{"n_layer": 22, "n_head": 2, "d_mlp": 512, "vocab_size": 4096, "norm": "rmsnorm", "norm_place": "pre", "extras": ["some layers without attention", "local attention windows", "shifted keys", "value embeddings", "hashed n-gram embeddings", "a smear gate", "an embedding shortcut", "capped logits"], "init": "normal", "optimizer": "muon_variant", "seq_len": 1024, "train_tokens": 224400000, "dataset": "wikipedia_en"}
Each number is 200 + 30 x the weight over its row's rms, rounded and kept within 0 to 999. Layers, rows and columns count from 0. The size before them is the row's rms in percent of the matrix's.

# layer 9 MLP down (transposed), 512x128, rms 0.053, rows 353-407, columns 64-127
110,200,203,214,198,203,260,163,195,171,143,166,219,181,179,294,283,164,245,193,240,234,154,188,210,228,208,155,232,209,183,171,205,187,198,200,216,162,249,192,199,211,194,246,191,175,205,207,173,201,195,158,193,272,204,165,195,203,234,236,162,219,149,220,188
076,213,182,232,200,212,154,162,215,112,179,177,226,197,230,183,189,186,256,196,261,223,169,244,143,189,222,215,226,202,195,187,206,221,191,175,177,213,178,201,163,226,150,172,287,243,159,233,219,190,214,178,195,251,189,212,182,215,211,165,171,255,242,162,202
081,163,254,194,192,207,220,243,237,169,219,194,177,198,225,212,192,237,206,196,131,265,178,189,173,164,191,185,211,210,212,149,174,239,165,186,154,171,225,147,152,169,238,219,191,214,206,205,215,160,219,237,198,210,140,185,153,149,207,221,253,188,165,173,188
102,235,209,196,248,163,166,233,129,243,162,223,223,194,191,182,197,182,260,266,172,239,198,179,217,222,198,204,171,221,220,183,184,227,147,187,209,237,228,150,204,160,181,180,151,197,196,196,165,223,191,189,258,216,218,225,179,269,181,166,143,176,212,234,210
102,154,219,226,236,206,190,194,214,168,163,154,227,158,222,240,237,224,198,199,168,186,206,179,191,234,192,173,139,247,241,277,180,199,255,161,205,207,218,173,190,207,209,166,188,200,236,220,216,175,182,185,186,171,184,207,231,204,168,211,212,219,175,193,259
087,217,225,169,122,219,202,238,198,214,219,164,201,236,217,180,223,190,232,184,174,193,169,208,204,207,235,202,203,210,164,210,163,200,183,159,250,228,200,225,159,212,156,223,240,180,217,164,180,213,186,266,273,153,233,185,190,166,223,219,175,194,200,137,220
058,226,247,191,177,192,209,189,227,108,226,260,182,234,116,253,212,186,242,134,175,177,175,204,217,174,222,170,185,168,215,175,179,242,210,179,203,192,175,235,199,217,189,221,201,192,179,233,183,216,171,222,180,238,165,207,211,251,177,193,184,196,200,222,194
109,158,170,207,173,157,199,182,231,191,191,208,218,174,205,200,186,212,192,197,232,216,166,182,185,225,171,215,184,151,159,161,175,223,185,187,191,266,203,211,225,152,241,210,220,189,182,192,206,167,209,245,238,250,203,212,215,207,226,236,230,233,215,206,239
113,164,197,222,170,219,167,175,229,230,257,189,227,194,217,194,194,210,222,219,190,116,240,242,195,226,205,167,185,188,172,250,198,194,204,180,166,214,200,187,200,263,207,203,171,141,223,224,178,184,271,205,197,115,228,166,243,152,205,197,171,165,216,211,198
132,235,214,182,226,158,249,170,173,179,139,166,245,189,214,161,266,178,179,213,239,252,157,242,195,238,183,192,204,198,174,237,242,226,202,220,184,228,190,172,214,153,239,236,208,189,187,202,226,163,181,184,193,225,204,169,179,201,182,121,223,191,250,237,163
102,219,208,164,239,221,196,217,184,164,213,169,186,133,164,155,186,160,166,210,192,180,199,192,173,264,207,194,260,197,168,226,216,192,188,176,216,243,192,217,247,219,192,151,238,172,198,215,180,230,186,186,156,188,249,196,203,183,221,180,159,247,194,208,177
128,145,234,179,190,225,264,171,164,221,205,214,179,156,129,169,194,191,224,207,214,222,194,195,173,214,197,160,222,196,200,159,173,179,251,163,224,213,204,162,193,177,193,198,173,246,198,211,250,208,240,210,224,157,128,187,169,177,219,203,157,240,244,160,184
110,221,212,174,220,180,153,244,211,190,182,236,180,208,205,226,216,224,222,186,216,210,192,187,255,225,258,167,200,177,201,211,187,205,176,240,169,206,185,182,212,153,219,180,200,202,188,197,210,174,236,170,162,178,192,261,237,257,149,250,118,194,186,203,191
102,154,232,163,167,224,185,186,183,235,211,192,197,207,181,212,163,214,197,258,257,160,199,228,154,199,193,180,205,294,208,215,250,192,191,207,213,170,187,220,158,233,108,223,188,228,227,187,186,255,214,193,222,233,183,149,160,261,211,213,194,200,243,187,206
105,237,184,205,225,203,210,198,246,238,190,180,192,197,239,202,259,178,229,179,223,228,208,193,159,204,186,176,210,186,212,168,185,205,128,162,210,163,191,234,198,178,224,200,185,262,239,161,248,163,200,166,208,189,179,151,178,174,157,193,187,200,111,128,174
107,261,215,185,216,141,226,179,196,204,164,202,192,238,221,198,210,240,211,185,195,196,186,234,210,169,213,205,207,201,202,182,228,206,227,160,197,220,160,191,263,198,265,188,187,174,218,215,155,201,156,181,264,158,162,168,177,177,151,164,289,134,186,208,197
088,208,219,205,253,220,176,217,222,172,165,171,213,185,131,124,243,216,200,132,241,179,219,221,214,206,195,220,248,187,199,178,208,173,190,154,186,203,201,195,190,209,196,247,160,208,206,188,214,191,222,188,167,194,186,156,188,232,200,199,226,202,146,156,170
148,208,231,222,170,221,254,221,268,194,194,219,194,186,224,202,217,168,206,129,229,200,191,177,192,232,238,182,226,232,193,136,255,228,206,201,197,236,209,226,163,178,194,177,243,229,225,187,200,200,208,168,181,183,219,158,223,180,182,191,209,141,177,211,198
108,168,173,259,226,194,188,206,195,252,236,232,228,181,225,163,199,222,210,189,198,221,221,247,171,177,160,122,156,193,208,199,219,228,211,187,181,135,167,208,221,171,145,174,203,173,248,176,189,219,209,185,245,294,247,188,195,172,236,240,194,249,207,225,164
109,220,171,191,165,224,201,190,197,139,166,200,227,229,216,148,197,188,132,192,255,193,183,202,241,141,200,208,186,196,168,198,170,173,179,213,218,187,209,190,163,202,232,242,169,204,179,218,200,189,189,191,189,158,165,189,153,210,176,157,259,219,229,241,246
115,191,172,204,190,219,158,215,247,220,209,198,231,207,221,195,197,139,153,216,199,207,153,148,191,254,181,229,203,181,188,180,196,234,141,182,173,203,187,199,175,170,175,252,212,240,170,203,225,212,208,227,184,171,221,219,238,189,208,214,176,207,238,159,219
104,172,174,199,189,188,238,206,236,228,167,195,198,240,221,191,209,185,207,154,190,212,225,227,132,164,234,214,201,233,172,216,191,200,168,200,200,182,162,214,189,159,239,183,243,216,187,216,231,242,162,210,209,215,177,202,188,162,224,175,249,172,155,209,169
076,212,177,191,156,181,208,198,149,153,208,224,241,199,215,188,215,203,188,195,242,179,136,234,170,217,215,153,177,159,183,185,169,191,228,208,197,232,248,181,211,156,246,169,240,189,199,200,220,196,169,244,193,192,124,197,248,250,174,196,259,270,171,233,231
102,209,223,226,206,152,161,195,242,227,199,192,249,147,170,191,199,209,193,223,161,174,237,205,180,199,213,197,185,216,246,225,210,192,232,219,203,170,168,218,209,180,228,184,212,208,225,230,220,236,225,260,157,159,173,176,215,193,176,196,228,236,186,255,229
091,192,207,245,195,230,238,181,176,163,188,189,202,216,185,180,210,170,204,200,201,239,151,237,247,247,213,186,175,190,163,148,149,224,153,198,217,187,208,221,203,214,219,216,242,175,211,180,217,185,179,176,185,205,217,159,211,196,208,159,225,151,108,141,177
080,202,139,210,226,213,167,176,231,176,219,225,236,146,211,228,199,224,231,220,213,196,206,171,172,205,131,282,244,167,207,209,195,187,195,183,160,189,226,176,204,212,215,182,191,154,226,253,191,189,149,216,203,247,188,188,232,223,189,212,180,217,223,237,229
105,177,205,220,176,136,221,242,211,187,176,240,187,222,223,158,241,253,146,153,214,224,187,244,225,212,164,232,164,237,209,221,239,205,196,141,248,224,163,188,167,169,180,187,191,208,202,150,202,206,230,240,226,190,184,194,220,254,203,208,154,139,187,212,229
080,182,237,202,172,164,187,177,189,185,211,233,171,228,153,189,203,207,205,138,162,154,184,210,245,216,191,213,235,236,211,152,160,181,175,227,232,192,214,203,224,142,216,201,192,195,214,224,228,146,203,201,212,193,149,145,196,217,179,198,259,203,197,177,113
095,222,239,255,152,175,246,211,242,198,221,167,207,171,179,217,213,166,230,244,160,227,214,212,204,194,187,185,211,197,204,162,176,205,232,251,239,206,142,202,201,194,208,213,186,256,246,148,204,177,221,211,208,186,253,167,182,255,206,234,211,213,236,208,222
115,197,267,217,181,198,240,199,225,201,151,194,147,199,167,182,210,234,239,223,217,157,234,216,233,233,191,193,171,184,178,222,200,158,146,255,245,179,169,193,158,257,217,184,190,213,150,212,201,144,218,153,240,204,212,219,182,195,201,211,166,140,170,187,143
113,238,204,195,254,183,210,164,188,236,199,224,194,176,168,224,186,242,133,173,217,190,232,261,227,140,196,208,192,186,234,251,247,225,213,217,154,156,178,242,205,223,209,187,180,187,221,181,190,195,194,185,187,171,239,210,157,171,233,248,203,205,160,156,221
094,175,215,231,153,194,159,196,181,182,193,178,200,198,244,177,261,196,180,198,159,198,167,214,195,239,276,145,233,218,198,203,212,196,230,210,165,204,201,168,240,210,261,190,213,200,169,147,158,220,169,175,180,247,242,212,245,150,199,195,246,204,197,234,216
113,189,211,255,193,213,231,195,181,170,250,221,199,211,153,216,196,227,181,155,233,222,193,162,172,197,203,194,197,230,208,148,222,200,216,187,211,172,202,221,238,262,158,206,228,211,219,188,197,216,196,134,207,233,255,139,197,209,156,192,193,202,173,177,200
102,157,238,202,233,214,214,225,250,205,213,199,198,177,262,222,212,195,269,186,219,204,160,213,199,229,179,199,216,221,271,171,200,203,187,141,247,210,151,202,226,158,187,259,189,223,152,222,232,195,203,170,180,201,175,180,236,151,184,139,180,170,183,152,151
106,229,185,220,180,207,172,241,223,184,227,199,171,213,156,176,252,192,195,186,173,230,177,213,159,215,237,225,237,177,204,189,183,202,206,230,223,215,227,178,241,261,178,195,250,218,229,246,220,163,170,148,195,175,181,176,240,205,171,195,187,178,195,174,214
096,181,265,221,197,180,217,216,162,149,174,280,190,221,155,201,214,225,220,185,216,160,183,150,186,200,250,218,236,200,165,124,185,181,214,193,157,185,200,177,200,181,190,191,199,206,239,148,165,174,186,247,226,227,154,169,204,228,190,178,215,181,205,147,177
113,200,167,230,210,242,249,161,215,183,205,186,182,206,161,214,267,216,173,181,246,171,156,194,241,217,171,141,208,205,145,158,188,208,214,248,233,247,193,215,210,142,225,224,188,198,248,190,234,176,193,198,162,211,176,211,169,167,210,204,201,135,199,182,180
105,171,189,211,199,207,173,235,205,184,201,225,223,150,251,206,203,163,173,189,241,210,210,215,196,184,188,198,256,183,188,177,215,163,189,156,192,113,238,172,147,194,166,231,233,242,197,212,173,207,247,204,179,198,267,202,183,153,269,163,226,221,194,211,191
113,227,251,205,198,149,218,199,203,184,210,185,154,281,155,159,230,228,273,176,169,169,176,198,196,219,178,161,245,157,193,154,216,198,172,239,220,220,237,206,210,211,188,179,159,211,159,177,192,172,188,184,215,231,177,169,192,202,151,143,183,162,174,209,163
099,207,227,265,220,213,186,215,209,136,233,180,236,225,156,185,217,204,201,233,206,202,205,208,167,185,186,151,209,161,218,148,210,227,226,198,174,219,117,211,184,152,223,245,208,221,214,177,272,174,192,201,181,194,214,222,188,142,194,144,191,196,185,181,168
108,190,142,156,236,227,166,136,183,184,161,159,207,155,217,206,202,191,171,187,168,164,157,229,212,214,172,198,208,164,246,199,249,180,208,204,222,202,194,167,180,152,164,189,155,237,176,222,199,238,213,248,157,263,175,213,191,221,242,166,183,201,170,133,207
062,180,156,227,175,181,157,181,176,208,175,216,209,262,238,184,220,156,225,169,191,170,228,189,182,242,215,202,179,145,251,260,204,202,187,196,211,250,205,195,155,174,220,172,206,182,183,198,202,225,180,178,163,196,174,203,196,219,226,175,222,170,220,239,194
111,193,168,242,236,197,185,172,166,186,202,161,239,218,165,158,164,233,149,186,214,178,176,187,217,203,194,236,210,199,169,186,211,210,197,177,152,194,193,213,181,211,229,240,221,211,203,191,179,191,207,163,180,205,186,223,180,186,197,187,189,219,166,196,231
121,209,241,205,205,211,244,158,220,179,187,212,166,212,217,208,264,193,246,168,252,192,187,207,230,214,164,247,231,221,164,191,213,152,170,190,217,211,203,191,215,186,212,236,185,184,201,193,210,243,228,246,259,233,120,180,191,134,149,218,239,198,203,215,165
035,196,241,199,185,204,251,146,207,148,246,223,174,193,218,230,262,221,273,206,203,222,218,245,221,191,175,166,231,195,229,187,198,188,190,197,158,194,225,164,147,199,171,190,200,193,235,184,227,171,244,185,210,225,187,186,167,145,281,187,191,249,184,201,224
088,193,240,252,233,239,221,226,219,237,193,218,213,236,226,234,200,204,234,241,177,184,218,200,209,215,228,207,226,201,245,207,222,219,211,145,161,159,189,206,197,239,189,213,222,266,260,215,140,225,258,184,195,218,183,211,197,236,179,184,250,217,221,207,194
025,245,180,214,248,193,184,212,204,161,218,182,197,243,259,208,157,205,214,200,244,192,185,193,203,221,186,171,175,172,178,201,171,215,217,196,219,230,226,211,198,241,169,165,187,234,215,152,190,187,212,241,181,150,204,208,220,201,273,208,117,154,205,201,186
112,235,177,195,230,209,191,170,193,177,253,159,177,188,149,188,168,196,186,185,208,174,206,264,208,231,203,244,229,235,217,181,228,177,221,190,267,179,232,171,194,172,198,165,194,173,170,166,235,199,211,159,112,212,194,222,160,211,240,232,189,178,223,203,237
102,202,196,146,224,208,202,190,193,189,152,220,234,210,161,232,178,188,251,195,179,203,229,177,206,201,256,167,190,205,221,154,187,274,157,237,208,161,170,196,191,237,175,212,258,258,200,230,218,217,202,178,241,207,176,174,209,197,228,239,168,204,276,195,176
096,189,180,137,210,237,218,175,192,166,167,204,167,225,187,241,200,221,213,220,168,239,239,159,232,226,190,251,259,153,139,207,164,127,244,194,218,211,181,172,216,153,225,204,197,203,202,241,179,219,200,211,171,200,179,154,216,201,208,161,175,185,197,285,200
134,258,208,247,189,213,178,187,217,196,208,219,162,223,262,194,197,202,161,194,218,221,168,185,275,171,204,245,226,249,201,277,204,180,197,156,160,256,210,223,191,195,198,178,179,203,197,219,177,146,180,171,214,159,189,256,164,212,189,224,185,206,217,221,162
107,206,279,209,236,171,191,225,201,176,227,207,196,196,182,191,194,158,195,192,166,210,221,150,244,190,146,174,248,168,198,221,197,198,175,202,181,193,148,219,184,191,225,220,184,178,182,195,226,160,187,174,192,181,210,237,194,204,244,192,200,197,207,221,176
097,256,185,167,185,186,177,189,178,209,146,172,187,160,209,166,222,171,224,154,193,154,196,201,210,224,183,206,259,186,183,217,229,193,206,213,204,181,177,130,230,222,187,143,183,178,241,239,226,208,170,208,200,179,174,176,195,212,165,202,168,205,234,191,205
074,186,211,239,211,239,220,156,189,203,228,199,213,218,228,220,226,192,172,208,169,194,195,225,245,256,201,185,185,181,244,236,213,195,152,240,172,222,191,155,213,154,175,236,233,241,182,178,213,188,186,196,236,230,169,202,155,233,183,210,203,174,150,211,193
097,186,194,156,249,177,244,222,248,144,202,211,261,196,131,173,178,233,215,221,231,212,238,214,240,241,218,156,220,162,131,225,202,225,205,189,175,201,168,180,225,224,193,218,148,240,193,226,199,174,190,158,211,184,198,209,193,239,198,187,223,186,186,179,228
# layer 9 MLP up, 512x128, rms 0.142, rows 354-407, columns 64-127
083,178,215,227,209,212,201,235,241,176,178,204,236,227,210,226,137,249,138,202,237,149,174,202,173,178,227,237,144,215,237,172,192,175,161,163,230,178,253,237,190,177,149,182,158,200,154,177,225,197,202,222,215,230,226,213,229,227,189,156,217,234,189,237,209
090,249,200,211,189,236,228,187,169,229,229,178,267,143,197,190,195,207,170,218,220,211,183,248,199,191,210,220,236,256,185,270,253,205,185,218,236,239,235,156,196,171,235,184,212,197,179,221,201,165,163,218,216,191,229,161,260,177,171,186,184,238,155,235,184
106,232,199,187,231,179,167,185,155,243,212,200,180,197,202,180,156,145,188,226,171,170,206,218,207,251,224,200,207,203,191,183,175,272,210,219,171,166,206,139,203,153,175,178,178,190,210,254,158,203,198,197,224,125,262,135,193,221,160,209,176,224,213,189,234
103,212,209,261,203,220,244,194,152,244,179,203,175,168,188,173,196,170,249,163,216,231,233,210,245,147,203,219,239,188,144,157,180,218,222,230,199,158,128,249,288,147,193,196,178,190,197,215,244,185,218,211,213,192,218,203,224,235,245,181,184,236,199,217,199
080,171,173,264,227,163,185,190,188,186,143,250,197,194,224,192,179,201,217,169,259,190,217,216,238,211,182,215,205,128,200,208,222,203,218,270,174,202,192,180,204,201,234,190,164,246,214,223,215,194,201,180,104,243,222,216,185,180,189,183,177,232,230,234,186
065,171,205,228,168,239,196,232,164,196,195,191,206,184,218,179,156,200,200,134,193,192,215,169,254,132,232,248,213,206,214,222,186,191,241,187,164,230,206,197,135,201,152,198,178,179,183,174,187,214,239,165,250,205,234,177,205,194,145,210,220,206,171,205,155
106,230,198,239,225,237,186,246,139,250,234,155,242,205,197,144,234,211,195,180,178,236,199,205,125,183,218,193,177,189,233,210,217,189,187,228,188,237,200,220,156,206,178,205,244,198,188,248,207,192,168,221,171,208,189,187,153,168,224,221,167,198,223,281,166
108,252,165,160,267,144,191,198,169,269,233,260,215,241,167,226,183,223,203,227,187,208,180,189,234,183,210,235,182,187,236,193,159,182,257,178,204,200,216,225,212,170,219,197,224,146,215,204,228,182,186,236,152,195,186,182,204,209,184,209,181,175,238,228,173
106,163,183,159,191,183,200,157,199,200,194,186,164,206,212,219,171,208,207,203,212,208,183,190,131,240,206,205,178,171,214,216,226,199,149,136,168,211,179,146,251,168,242,201,175,170,165,186,214,216,167,176,164,210,234,187,176,194,178,206,175,171,219,201,145
103,174,213,234,215,228,221,207,195,198,190,244,261,230,227,238,248,239,210,162,196,196,161,229,233,171,173,225,198,230,231,181,211,219,235,191,195,185,208,211,167,183,172,250,169,200,172,208,194,195,149,208,162,244,217,222,162,214,223,170,177,211,187,182,224
117,220,204,180,238,206,168,218,157,166,196,219,261,190,194,267,226,212,166,209,157,177,181,220,176,199,177,188,163,211,190,212,234,155,216,187,206,214,208,168,186,249,172,224,178,256,195,185,258,203,172,207,227,187,252,239,240,195,196,213,125,173,253,216,224
112,228,192,246,194,213,212,192,144,208,239,171,220,142,222,208,159,163,211,193,205,209,212,206,198,151,158,151,220,199,181,178,183,187,175,176,152,164,230,183,194,227,177,168,208,160,183,169,225,196,246,203,205,274,241,270,218,173,176,175,191,181,212,201,191
086,242,191,235,191,213,202,188,218,228,177,201,187,193,189,225,233,140,232,163,209,204,215,204,212,190,221,243,197,143,202,184,152,180,234,225,166,188,172,168,200,193,239,198,210,184,184,188,194,152,186,156,169,199,152,220,256,165,192,237,214,241,154,172,155
110,171,176,145,216,149,191,169,188,176,180,186,201,233,200,203,161,210,218,197,221,243,221,166,211,201,255,211,172,198,207,217,211,180,176,198,183,155,153,205,227,205,197,190,164,166,177,111,188,226,243,222,150,100,216,198,238,217,179,214,169,217,179,170,208
103,209,167,218,183,198,204,225,218,162,270,231,194,187,227,231,195,174,188,183,205,139,166,153,223,226,159,182,218,204,154,182,195,162,139,223,204,208,250,174,161,215,125,231,194,172,189,201,202,231,216,211,220,243,141,244,227,206,249,243,116,257,202,200,244
093,212,208,145,212,191,210,220,148,164,183,162,227,201,192,142,238,209,202,197,181,183,188,250,172,199,239,200,158,144,178,231,213,173,211,250,202,142,247,213,206,197,206,195,157,191,163,216,173,212,147,216,264,177,216,190,253,180,225,212,187,242,126,189,157
135,202,181,219,202,189,204,177,163,190,229,234,161,148,198,191,168,187,208,187,214,171,228,148,188,211,251,160,226,226,209,225,245,174,148,204,119,217,216,221,194,192,191,179,209,257,236,267,156,192,202,222,220,151,227,141,229,200,171,182,159,168,207,250,226
112,201,207,148,232,204,178,209,256,221,262,211,189,197,192,222,204,223,272,201,217,191,199,206,185,192,187,184,227,192,233,224,139,203,187,200,241,193,198,150,229,210,231,250,211,237,221,226,237,197,248,255,198,196,164,215,219,206,216,191,210,215,216,220,238
113,149,159,203,230,223,151,202,200,167,171,206,224,134,190,206,201,235,179,211,201,184,159,205,171,184,240,216,249,187,214,180,200,208,179,225,183,193,178,162,244,256,164,143,235,190,251,219,222,256,206,195,222,187,158,180,173,123,205,180,191,199,244,253,270
103,136,199,216,195,201,187,159,174,156,210,200,205,147,182,203,238,153,204,225,231,211,203,159,212,166,226,228,196,189,202,266,195,217,196,190,157,226,251,203,170,234,238,206,168,158,241,182,231,184,191,184,204,170,203,136,260,191,165,164,159,227,186,171,189
107,175,186,205,195,214,201,183,177,119,190,177,186,189,195,162,224,196,162,166,202,215,169,121,165,179,162,183,229,176,175,243,166,219,182,196,167,140,207,193,133,185,167,242,153,211,261,187,185,223,170,210,235,165,180,211,171,209,154,229,197,205,225,236,200
075,254,197,150,189,176,218,184,121,175,183,164,204,189,163,220,207,209,184,179,188,194,214,228,224,199,213,199,167,186,190,159,152,237,166,239,197,170,218,193,237,175,201,244,274,181,246,202,228,210,167,193,233,169,147,182,197,245,200,209,230,252,261,190,205
104,189,167,224,175,257,175,202,187,202,205,208,168,228,224,213,198,183,208,166,193,188,206,166,207,232,234,212,191,152,175,186,234,211,147,226,193,224,239,190,187,234,211,198,213,260,237,233,180,197,222,151,279,252,179,216,204,188,238,222,143,250,186,187,186
102,166,179,193,194,176,236,209,205,192,219,232,219,255,299,183,192,174,186,179,182,234,185,223,166,212,167,179,174,200,190,242,220,182,240,185,191,203,226,219,278,202,216,231,206,178,204,218,189,200,161,124,173,218,174,141,259,158,193,305,178,218,211,199,233
075,212,154,195,207,174,205,236,172,160,228,244,161,147,198,169,236,196,186,124,194,220,219,237,184,226,206,206,204,181,216,230,253,220,239,257,205,220,201,201,175,228,160,203,199,207,189,146,242,212,161,230,207,205,143,194,282,236,193,234,162,201,232,202,177
109,160,210,171,194,184,151,204,216,240,195,234,175,235,197,255,241,233,170,152,242,182,216,230,208,235,266,189,191,239,195,210,249,174,150,206,214,171,163,250,173,188,203,181,169,157,195,204,240,178,219,226,200,199,195,231,209,202,203,212,173,166,181,216,210
085,184,150,206,170,225,175,186,139,207,151,216,189,156,155,236,176,209,210,210,203,186,190,238,194,178,240,208,178,203,197,165,214,196,236,201,195,139,188,184,224,172,187,234,229,186,145,208,168,185,190,132,129,197,217,207,240,202,190,129,181,191,219,166,183
107,153,157,139,220,220,202,215,191,192,247,203,196,253,218,134,215,190,210,213,223,213,236,170,166,168,133,215,178,184,155,199,180,214,185,219,196,223,222,196,191,268,196,179,129,223,197,187,203,214,225,222,170,240,246,208,191,163,242,172,188,134,202,242,161
126,239,234,290,218,223,146,239,154,217,250,191,205,164,177,218,178,220,224,131,227,224,234,269,182,193,181,204,198,181,177,254,202,176,146,151,188,216,207,212,173,231,195,191,246,200,181,177,216,202,241,194,198,213,193,197,179,204,231,185,176,197,256,228,177
114,228,211,205,252,203,217,175,136,179,261,153,182,215,214,239,217,226,197,172,223,215,186,177,151,226,213,228,263,148,198,216,219,275,193,172,187,203,214,203,218,224,247,162,163,169,194,228,154,192,209,173,217,160,264,234,199,227,244,209,185,228,226,203,234
093,183,176,147,256,179,271,235,193,176,208,253,205,199,186,251,170,196,223,184,203,201,212,193,233,211,184,254,199,218,161,166,233,168,242,191,185,208,219,187,168,157,128,251,197,157,174,214,220,239,234,171,253,188,169,200,206,217,241,218,152,230,264,213,213
108,228,174,171,209,178,180,204,228,191,192,173,249,217,195,175,206,182,150,220,193,166,187,247,211,216,235,196,173,226,181,204,186,250,198,212,227,227,164,182,189,143,237,191,211,202,202,218,211,198,210,252,221,161,182,280,204,237,268,205,188,182,221,199,211
110,233,190,205,136,182,215,177,166,191,218,220,237,221,140,195,265,199,201,169,155,166,206,270,205,140,208,197,227,201,152,214,172,186,238,199,164,283,207,226,189,193,188,143,191,137,211,167,235,192,206,224,203,157,210,251,189,208,178,257,192,193,250,180,261
106,171,140,235,235,200,225,217,207,206,152,257,202,226,254,186,178,188,152,236,182,163,179,224,225,146,97,237,170,237,216,225,201,237,242,155,222,178,213,243,169,184,191,202,176,215,159,188,233,157,248,194,183,208,209,212,210,208,226,210,202,229,243,241,190
097,155,183,200,206,189,175,212,189,255,185,141,198,222,256,193,232,194,207,221,271,200,218,229,191,186,228,253,177,205,226,229,231,233,183,166,240,192,252,175,180,177,202,236,192,203,222,242,193,247,159,193,189,189,263,219,169,180,165,251,196,193,231,226,151
109,140,200,180,195,211,205,216,167,204,207,188,222,120,224,188,243,229,147,216,187,196,148,189,207,215,208,183,241,215,201,221,237,221,206,237,204,133,200,204,184,198,213,204,181,234,234,166,179,170,227,205,208,188,208,184,176,157,165,163,156,126,213,204,182
098,200,154,197,234,172,154,206,206,162,247,189,181,131,256,190,161,163,123,171,227,227,192,208,131,231,200,193,184,156,175,148,257,229,210,217,210,204,229,192,203,256,179,201,208,197,191,230,211,219,229,222,181,161,203,167,248,207,240,186,186,247,276,231,204
113,194,170,176,228,202,149,241,238,267,208,181,159,143,175,217,155,212,199,200,201,181,163,162,236,174,209,233,226,165,216,224,202,160,127,195,267,212,193,203,159,229,152,183,203,193,204,183,211,189,180,157,224,208,200,234,170,200,163,222,162,207,170,176,135
097,209,176,177,138,204,198,247,159,223,244,188,213,187,256,192,195,209,192,237,160,198,236,248,142,233,174,212,194,163,203,206,261,182,224,208,243,139,166,205,186,233,164,192,159,178,199,158,222,201,197,189,194,209,227,202,248,279,148,163,166,242,214,171,180
109,213,237,208,223,153,147,186,210,224,189,210,176,221,174,166,170,229,208,189,202,217,206,254,202,151,193,217,250,195,202,173,244,137,210,161,164,224,236,171,177,199,167,157,204,160,182,171,188,176,195,241,184,159,178,146,174,217,191,202,187,192,200,182,177
059,179,214,209,215,162,250,245,220,205,195,203,233,147,157,191,192,196,206,254,244,198,167,203,217,210,176,155,239,256,160,149,165,170,178,170,195,194,157,202,211,173,166,187,231,186,157,179,192,199,191,228,200,200,263,192,179,261,156,236,213,243,191,185,148
104,215,200,205,244,181,201,140,198,251,228,133,267,179,198,182,189,188,195,201,196,194,210,145,151,136,192,254,194,231,229,237,200,195,188,177,210,213,225,195,196,190,202,195,182,167,211,188,180,181,179,135,190,193,169,200,210,203,174,186,157,186,240,209,277
107,154,186,106,242,218,217,170,198,225,175,226,202,185,204,221,186,210,221,175,198,180,205,259,215,182,224,197,192,208,189,148,179,220,198,232,189,134,133,266,213,244,188,223,163,191,223,169,221,235,128,196,221,239,226,183,227,218,196,196,221,224,216,246,188
036,247,186,221,179,157,192,217,190,223,182,206,219,216,197,197,153,249,177,219,255,217,190,172,237,227,248,202,206,257,184,220,222,230,190,187,241,196,189,187,196,181,187,235,170,253,189,212,215,184,164,191,207,219,195,189,180,207,177,183,249,157,210,163,223
093,255,193,174,262,215,222,224,242,204,210,231,192,181,183,222,188,237,190,220,235,218,252,202,191,220,263,211,179,202,180,220,228,197,236,161,172,212,176,233,199,201,168,239,217,184,184,118,168,223,153,157,181,191,216,233,151,242,228,196,200,203,218,187,181
026,232,202,183,233,274,172,183,192,207,262,222,191,168,145,190,236,164,179,205,210,208,218,194,169,198,255,184,182,199,144,226,225,155,143,193,201,195,169,217,233,190,212,160,170,227,177,212,198,180,183,232,236,239,188,207,189,216,173,198,182,193,196,223,213
109,147,187,180,181,208,204,163,218,146,170,242,164,194,163,195,190,177,232,162,231,217,238,246,195,184,229,210,195,200,232,226,219,206,185,262,167,169,195,146,127,194,232,209,208,247,242,222,161,212,172,217,210,209,151,221,170,237,241,139,181,176,193,184,193
092,192,128,187,218,199,245,232,211,194,221,209,262,194,252,190,150,215,244,207,182,189,171,211,135,267,246,222,191,202,240,250,154,191,178,193,169,152,200,221,137,238,188,205,238,222,216,208,212,205,199,137,165,243,173,231,185,176,229,226,194,189,219,221,177
101,216,184,255,181,189,195,126,199,216,257,160,226,169,198,178,223,167,174,166,232,170,147,199,219,200,184,171,167,235,199,231,223,246,150,191,186,212,248,172,182,189,164,151,181,183,195,212,230,204,212,169,211,174,230,232,197,195,184,259,210,182,219,138,201
127,234,238,230,194,198,183,203,216,238,193,212,179,247,199,254,170,218,179,202,213,179,210,159,230,163,178,210,192,157,215,217,226,220,187,175,207,163,223,186,194,186,183,136,159,264,182,196,164,206,150,202,156,135,228,235,196,168,195,170,239,222,219,196,187
096,197,134,241,189,216,187,191,146,207,249,218,210,168,152,168,183,177,169,271,184,193,234,186,261,187,237,257,166,178,180,175,194,207,161,228,223,204,225,214,234,232,215,203,181,159,193,193,225,155,151,187,206,184,274,250,193,186,232,165,208,196,178,278,183
098,184,202,221,255,212,196,182,196,219,225,224,230,184,186,275,186,247,150,188,171,177,170,187,171,252,196,254,179,182,201,197,227,208,134,206,183,191,232,189,215,213,189,230,162,193,197,167,212,223,169,219,231,210,207,212,152,184,182,243,184,199,187,168,223
076,231,237,217,204,130,201,212,146,219,200,196,209,191,187,153,226,179,192,226,201,244,207,213,235,205,179,222,238,167,210,235,164,207,235,200,127,168,199,200,159,271,206,183,207,176,201,232,224,126,200,173,191,184,241,203,144,195,232,207,235,217,241,209,180
106,148,181,258,222,231,218,182,233,195,233,238,226,204,178,221,179,202,200,159,277,221,253,144,196,256,192,175,192,250,225,232,206,185,170,168,167,200,157,224,238,189,207,193,198,205,212,245,200,218,188,192,173,236,242,209,145,207,221,189,181,187,163,224,168